python train.py --norm="rmsnorm" --norm_place="pre" --attn_scale=0.0884 --init_std_o=0.0202 --learning_rate=0.00104 --weight_decay=0.19 --lr_head=0.00924 --schedule="cos" --batch_tokens=[65536, 131072, 196608] --dataset="wikipedia_en"
Each number is 128 + 32 x the weight over its row's rms, rounded and kept within 0 to 255. Layers, rows and columns count from 0. Numbers have three digits each. The size before them is the row's rms in percent of the matrix's.

# layer 7 MLP gate, 2048x768, rms 0.0753, rows 1230-1252, columns 384-479
099:091185117150120118128180106101121083083113123130129115074187119097077136130207121145166140082166148160060086100084157143135117116102132161126188146147074126133112180110122100158157113145142125082138083191168075111097110103147123118183148120166125145150134096102138162134102177099144074099
098:164155202124141129128115105149138068082133139161153119168135180112184166167151142141124106065155130155190112133137099058194140190104122132164167106149109156149192109150157125099102119147104096139167164140133135149099104151084161153113090130170119149146074075139125175144097143090113127145
102:160104143090189131177131136088107159137124084167085072100167133188074131159108142214162136130095099074161072163067140114091128126115194156204109072133098146116161173106135132108100114111118144140146103115207171134174146106158132146147071111123143150103127122164144135106122146100148073160
098:162174154165149112130122094169106134144133160171134120205218160115153164118156116123117140128167144098126191112126148169178139127108135123133116113097107134155106127203103137131133124103135178159180092135108189092165174119150134107085120159173131120140091123176095149120108068098142119106
097:096092146103137102153124090156123121124097156124136169149061134110066087101149065085157159192162117113112063100150193255129172088098107149159166165075084160096178122144155114155075101124121086065187123144159126107156135176188121115123062185193048130175072131110135148132111117100087155131
099:154142094191125053115069140070128168103156114124085098149100103106173124107146077146114095162154142136150110133149135165121113146147160153117155130092118126147138129100109104110166122122098109116106132099108089111100096192175098117133092145197146123131087167147109156149125133120170221134
101:131146173130143126095156067098164147105147181125143110125123170177179122148148145100138133137124175184167183136071141108129132164159182134073159126082113095110135109175167166143183137189112142122132133159156116184129128132094122151121140112131127174090123124159163140116196077132211130093
101:138128118096110140117079205120131142139107209138144171174109112109147082139115078122169124112102150122107132044144087129163116193094129084159111162120137131082113121082148147094131125159104115130153119130140079151117104109099118119172149166131140152095133148133156195069066107118073110118
108:153071197089140179120138083152101159123106109141120139161170142112134089139165112153149156097123147103204069138137130122076194198079133114128151101138120123136093165141064138165148126129157118083164160155208120104133119157156150154163164154136162113108128111118103187125082184168100068161
104:121063129141134116141152119093134103163134139105116145102182135125127166071118163161194174140055093095080167135069151154133115168142131157153129096147103116098180069157126160166090152094140066200130131145187152130129141161077150089113077186155182093162108085136117138142188103074110144083
099:148097113109161138100163174065106126109184192161118103127155143150092138129170158153147153159117139160058198141062074140131128135172121175164109149114181170079098106133088094145163114130150125132138197083109154086092130139084123109129152133100162053116172111160161174146153124174103131112
097:151116137137131114161157102170121119183072124190135135146151152043108137110165147167073092088098158080123079055043120087153178094154129116163175099096171125125111178097166162123124138150127079150182142104156125151089133144142113140123191161143131167106156127176185164186147106099142140113
099:116030118080118137175180152159150125163139098157156114058124151127108118105101172150098070120121091139162144146158151127149098136057112118174012130154124086115116214144100156125126096132051155156109105166139121119174082172178141191142112078144143167138140160071184169152192150179176087146
100:123096189155145104142133162122155146120084148098094122143076178122145129179149123166129125085200090135134186082140050133151130177192093129160165156112124156164161109143143141111104135138145106122127102130153099079103087148147148095119084117124139110160120128167097152211159074116174180145
104:132135075199130130164071143184078155127067057159152115190171078081098046133109105141075104105169159144113116065144112147078187115148131129093164153128112143139105140084140097128125167112123049143112168101096104163097170128114199143111123126094130204107148148134032130175110144175109095150
099:108104069147145150139153145135140116101100145160112161091101162100125151173184055081115122134100098149172160101111136131151138119164156175117123100108073171130113118099157197125164194117128103120158128168125119095118103115114157086122099131140190102162176112168166124090113108113141168191
099:126112110133167111161088133116134126155150110132107138141122176060166194131156129077068152123115171194112183082135083181139152126120176138156152125125106060115164099110120136082089058167119137184079114100126171190129189126110146103142122103127101088150140154100120140151100154143129152182
102:147160186105230108141126115160162121177140124168181114161170106116126084129167106081172155115131116176164103191164143098113119109175095171134085093180144136093156141197166122146168127152121100095143128108129138124123090151132132021109078135145145123192145164197082151168153103130099216183
101:098140110144121157150220129122147106083076133134152147075182162113083216140201202135119169113124147152084087129113109139096125115133119071108106118151057133107123128094132117158127165147131171124146143095174145138136161097097104092121135070148158086186137165050133136102057094117097116090
096:157105147145120088104045135117181089164118064156191208161094141090175150082133103117144124089123144134140140134142148096094155087092104104161190106074084147133120129100121147140137124119178170177103064061151152097099128129086119114117151132182139155112081071098089131087092126106154205124
102:067133157133127155138175070092111108126150108146154100193128082100083186086096179170104115090115178147163144168118184115190138158142051067172146095153117133152102162129051126165107109166108133077134137154153146111093146183103096054149145196150143086134060129169197123061132075074196108110
104:147131103136167125132136124117116121053134223190064135133146161169160134126162124128085134180092117103130132105155099133167142061160123135131180118147126133102098130113109133156120132179110181116220155137159054191074117133123148126135146137098105163135141099117123111126117141150142106112
098:213137114138169108143240172123143118168142100143149163144114171143104113159207134082089154136114161121183105111133132162148115124102153116140134143136094155102075121120104197135073144111035110110122094141109115097181157128102116116159108130189185176125110088154112118091170096140136131134
# layer 7 MLP up, 2048x768, rms 0.0728, rows 1230-1252, columns 384-479
098:138093135150165159126109125208166127168169078122112115115161136081138170124094145171139137167137211099190073083132034103157062203141097150097110115096170173167141135137108118127163212106104069136207132063143061140137141074084222126136130133187186116095156113138096141115196115128107197175
096:121138090098073131156147167165091165114078096118103072109118090160098099160094077187111061141149133144124098149109108162092072102165136060143153080123126089171158133143119140084130164149075172128117173162166149129112076153114160108129205129128072110091114133156155143097146140124127134130
106:016174157078109124124123129156139108118142102100076144090126161171139048178081149091149156127134101119139110147127134136131165123057135081093152166121121131117121210139105111140129163134109090172197147187134176137177161096166180141146092153129093098137074118125160095096111105140164074185
098:132121140122130147161066069138167108125127178058105114078051126097098125099106160185141143121101124159132175126153109146128120139097093130108090133103101140169108100133167157175100139197181090145087148156158089129116079126150069084141106127115117097146119149152150114138085074153145106150
099:096116122107173113120161138181160122142136131110194195100148162150120156167162089110155139161104114092078114138130111151125147195101075113174197124135146083160148123058182140105081117122175137112149202132120128140137127127107147130142075114156083153131121134158138132140110092133120097183
103:085107178094129123130149148157154106140115100102100075179148145125129139165186113139135110142095124116131157054162123156157179139097160155155071151107136167148186101076137137143157085132079148103130096102130115111081150190065166118137077111164175107140072097179123222131149115146154084122
100:094126138110144130117119143165125125104136104182092119173075110131120131142083163120095088129169103119158141123161160171156113090137146169140052141163177143146145096096112103156112141095153124099138133072142122126085086197146175144130083105148145144153101142091158091181131165188142117106
106:126089186134133137123135086136133121099117116148135179147093068103123194231115129127080191129126063141091162059141150133073146065121080144071142142085122096121078074068096113142119119152161086127135083065197122156108087095166158122120150175145113133127090183102102113138140148113084187169
104:140202093200090107089135229079150107122137114085157137132141140121077063077108084118127123163163187126135199207180097121142087072139056141135095097126091135115180170151128082091100105143148135210133133094071114164061100141126122149121104162121102170153137141144197103104137093059131197107
104:147110029117205142097156126112104165199097115121194140085144131114123145090110140113170163169091114080096099142104073121130105132171107143210130146080187116133177054145119176157152105120153100173116123166164130111142079155143122111110109167113113106162192109143177097118165116076128122090
097:118140141154126126118109082142172190117156104028109154161151133142128132153153126144162167057112116168165120130135073072137110169118135115141183115056173142184130119145105124086075154123078082146122097137086148137212109172139130156147165094168132129141149120075082127154142105087122160115
092:140122058147118054148108155107081144097123113109124115103154092121123111176133141113140171132085115157126119181181145172113150128033122104115162123120093154113142093122122201147092151141127102137121220101123099104161011119101082132145157132116105148148121149094125135101073138174113152139
109:117111129184175144058088182180114130162186179083114129072105123181143117141154076130148163172135156115128108103152130138105141122146074095100103143123073136175087112136137192136158167136134136103082129116163104143083218095100148139104143158166155111141091107176092094109128109136075134092
099:150131157039154098090135149089151141091123083135212094142094089131109097141137127141124145111122106069136101166156068113065126147093169118130110098145079213113133104096128113178110197096164198185114162108119128136134104095142076116110144109094084135153120106155141148125190168086078129098
103:192152069108182135115133123149164208107141051141139144151114098131142057110067121061103147066091131152168134096144094115121154144141163098174142129132158130125079116091194085211131136090170088145106147132141081068135145168173170153134120086084102134064144132145093142158077166153137150182
103:098125104086171137111118146159182149131124145049124156083178099140091125102125089128080111135139121131142078174137204179080085074104186093107061132089163119132116132159154139174127124161116077117114103136121115110142186135107139118110058133223166153174139071095111090122201168154133147174
101:147121127147164115131140118172075120128089104112132106111175133114122093100182160089108161109149095133151109060213098199166179149180092149119080098142108150184120166109139081103114114101162142106146088181138108162136164124092113147128102131204111145151175143108142178131162143138129064111
093:129154122127122182120144137093173069153151088195189146140137134133119121109125146152150125146163085108175112147096098170122084178159123175177194133117147080091144108174100071125111061167164108137086173145124194159104059140165147137070090158117052116128139129082157084180100102104117127126
098:137169117097106062097107149136134176101113134142117175170105132115117123181169098126115135137125142131174155086175135149198076119152124140112146153112143114133157144154148082072135135158122070124178040170113150112116172123067071120123177150153185175046045123134121102137168164171135135083
104:125152119109125136163100195119106151117145228160114148066141100146107146192135178119127130145170116116143040119162111153116139075209164117148052147121132099098152115121156122088148078136212088134143112119147103123171097137193128135128154149099183186189156112065153119150162138135164099135
102:080121080164133160088098117129124173110133094113086186072164104132143096100133135043129119122118171124106144136148157133113152105088146149177125152145063134152157145120089112072098076135099106098132095172085095157096129108059110128096153134134118115139136114120171147121181141134116145104
104:130114127109104102177169113168104147182127116119139073140118157123151117117071033144163129140122111164154157108109178082069189120057105117103079131114057181146119104157146099121117126079116060154077100072145215098118124122089124122096077111138135101127116121093129076092123114125142130152
097:112156122186110113160148158160073095126120085154117126129108087118132098079195108125131068100153124119137112103155140145145088124133166167111102147169137154093163147095100157120097148109113159136111104083126146098116100109056128137130171157132158134124137091114158155174163138181104148091
# layer 7 MLP down (transposed), 2048x768, rms 0.0686, rows 1230-1251, columns 384-479
100:159109147141113093115109171089093146109113117069091192090133120149157116100158106137096113084071166143164138162142045091137080059173131179106094109164108086090106120110176090132122159069132138192175116143164105126105124094127129122153133179153128134158118140132131096186151143165132148115
095:089156168160136111082094141104164195109136153093177132107102126077076134106098118128081102136129109099145114111123085177138148062136070088135057134173096119200094186099121064199104065072135116161131204124100134098080122133150121175103120169105105121182050176078112117181087127063149107112
109:060122138145100139132077158058177108134087165105134128106136098138101118116113167105115168112111169186099128123142141151111096136160127078095150155130176096096053101135106144078164140126132111112173082121123130131152142142119073084129147115106104125179133183134183136146122133138161169084
099:124150123162165179158079115164163158098085162166144042132097100118080101098190052120170149182114124107112175117124141120133149154129165103150147111122238102111080193084127098154114129130147153149088142110148052172108116164129126116132045141113171121139176117165071082108168125188135146068
097:100092132076130100112154123153153126116101156131171097183078118090110124137142132063128086137127184117173088076085151137190119106041097132078138182152139141090072117071137112100168154113148139128177127162134088131180114099168113123110093108137174072108109162142138154106112165183052149152
102:126117174130163179137113112128109078133068137175172128129119144124090100102068122137046174147079146102140108110126101135131107127114144135147082173087186081131203101160152124132092165158115106106154154133149161100096147197158098101056067124205083078118140127110185129158098129140153146147
101:136129125128202170155060092106123144121118135172149128092021155095095096143150088121086083073082099133148074121126133153097073168127125155084062081132123178149106156133133103113100132117046108093104158181158083206176101147114074141110105179073154118117170077166108121149111113091148099101
103:151087130138070166145193166193081183098082138180136100148119094143106110097172144072130119106131138110125142114118151121117134106150135128099195210132174133126168071130165104145091102114206099147071142113064142083127177141121109082091099127104150120156136140136132132135132110109136124145
103:131156077176113113147131140141201147071117075056151147156131143109093097133115107159073107143144063150143167140156150163146093092093156114148142132178122135119185175115079121101144135122134144141159159048094134148133146117081153134191022134126091113174055145116061145143123105090129127146
104:150138150093133126079121101162139161091156111101145166131130103126070119115127084150147134129126147053092108155110098166134140118121098166197124121159071147166174105235094096136107103186126159085102159158087104140168145160090196150138113165147158140117072118131082107098119092065107144128
099:111122109174110101179121117126161112156131114176187087119170108044130142087168178133144108129157119102130097095106101103150138093075167143114070156155128154140132105163143153112141111124116149194087104173109082190125128152124159145130110079093109096133098080139109115129108152119071124170
099:171169101083098164173106171141154131074076151116146107124136107149160130043106180094104134086118134081155093134158156096151104144089136110131134099173147091107129120112141112077160124088170055136097095121134122148089098120170125091169168092179095127170129123119120127145157054156148144079
111:201162163100143108142163099116098129102083156130182094136146126166126129117136084142166138118089151071165098150140148145196132155150106137137143135070081119147111185155103128084092132146158159186113063105056165167162121116141130077152113162121104154120172156124135175145126093141142122147
099:125163162148082187032154185087103096134144146123126152104135140080131144074118167158142118136105098117107107130116110082124131144048115135139128115162155136101071126099170152196170172179104127117157131153105090152151125109130087125151132161115077122137156130138150128146164173160139096173
104:127184153148166147117094150132148143095136068104097087132153138159134170070050103158115111086126151165124114111149087141150101159161156123133096138153082134161102104180139150125124095136118079175143076089109115092105154119130205124128083109090149099092115076142118082099156100157142104210
096:126112170158116163121121095185178159118150112111157129136219086160178117131100100134148101083120115155115146172147140152134117099154155177094055141087110118198149084064145124181152163088130113102135124166125129081081138172143089122104188101088169123129105088163135123112133094144142113111
100:156103197133115084173068109094119121122144084102124099101125079112146166144137130095107112118169082124160163169057154123090146180024116112125151147062106155151115154132170169153130173141205165119139158097118126179110113091141114074168117109114127161117162107109139160101107110139169118159
095:153157172097129202154154131128083129132052175140126133121067191175148090118113114141136170115170127154121145086076176138144075138185175133059175096125136058161094108166103123068150134108139191099105094130103119109138113154116141112110092098066180133125088104185139103129156158150123160129
094:105144093170174157164076163188115074143117080157094122096087127125132064069095081106181132149143113112091112118128131105114180136082106141106077138109139102132146119095133155080091099103092150133105195152167083120131155054140157167154169214091091104125114133120117156126079129212148047146
098:151116142117097083090076077135086119099099151094091119105105142141080142182199097220081108079158155171179083113110124121061144152131102086156094154118171132156082148163123140139132160116093138109104119063137140127142106147193152143142179097126099176129143067106129115093177113129142109150
100:153142137158110140119145163119106159176100170128145095130123137146187194131158129120109141114117070132106096163086185093143160126154120135176104127167111150132116144097148120122062154125102106128109157170126173140084111079166141129088080132117124091140099166160164099149161126156145088076
101:133131055100167143124135103193174107120147153147167141124191107126131111107181104172129102151140121130146067069073051105142117173137070132164178144069113122105187117117097127065190091078135151141096107147118158104148046111172139127077114146184128138135117160126167115056105127089132111141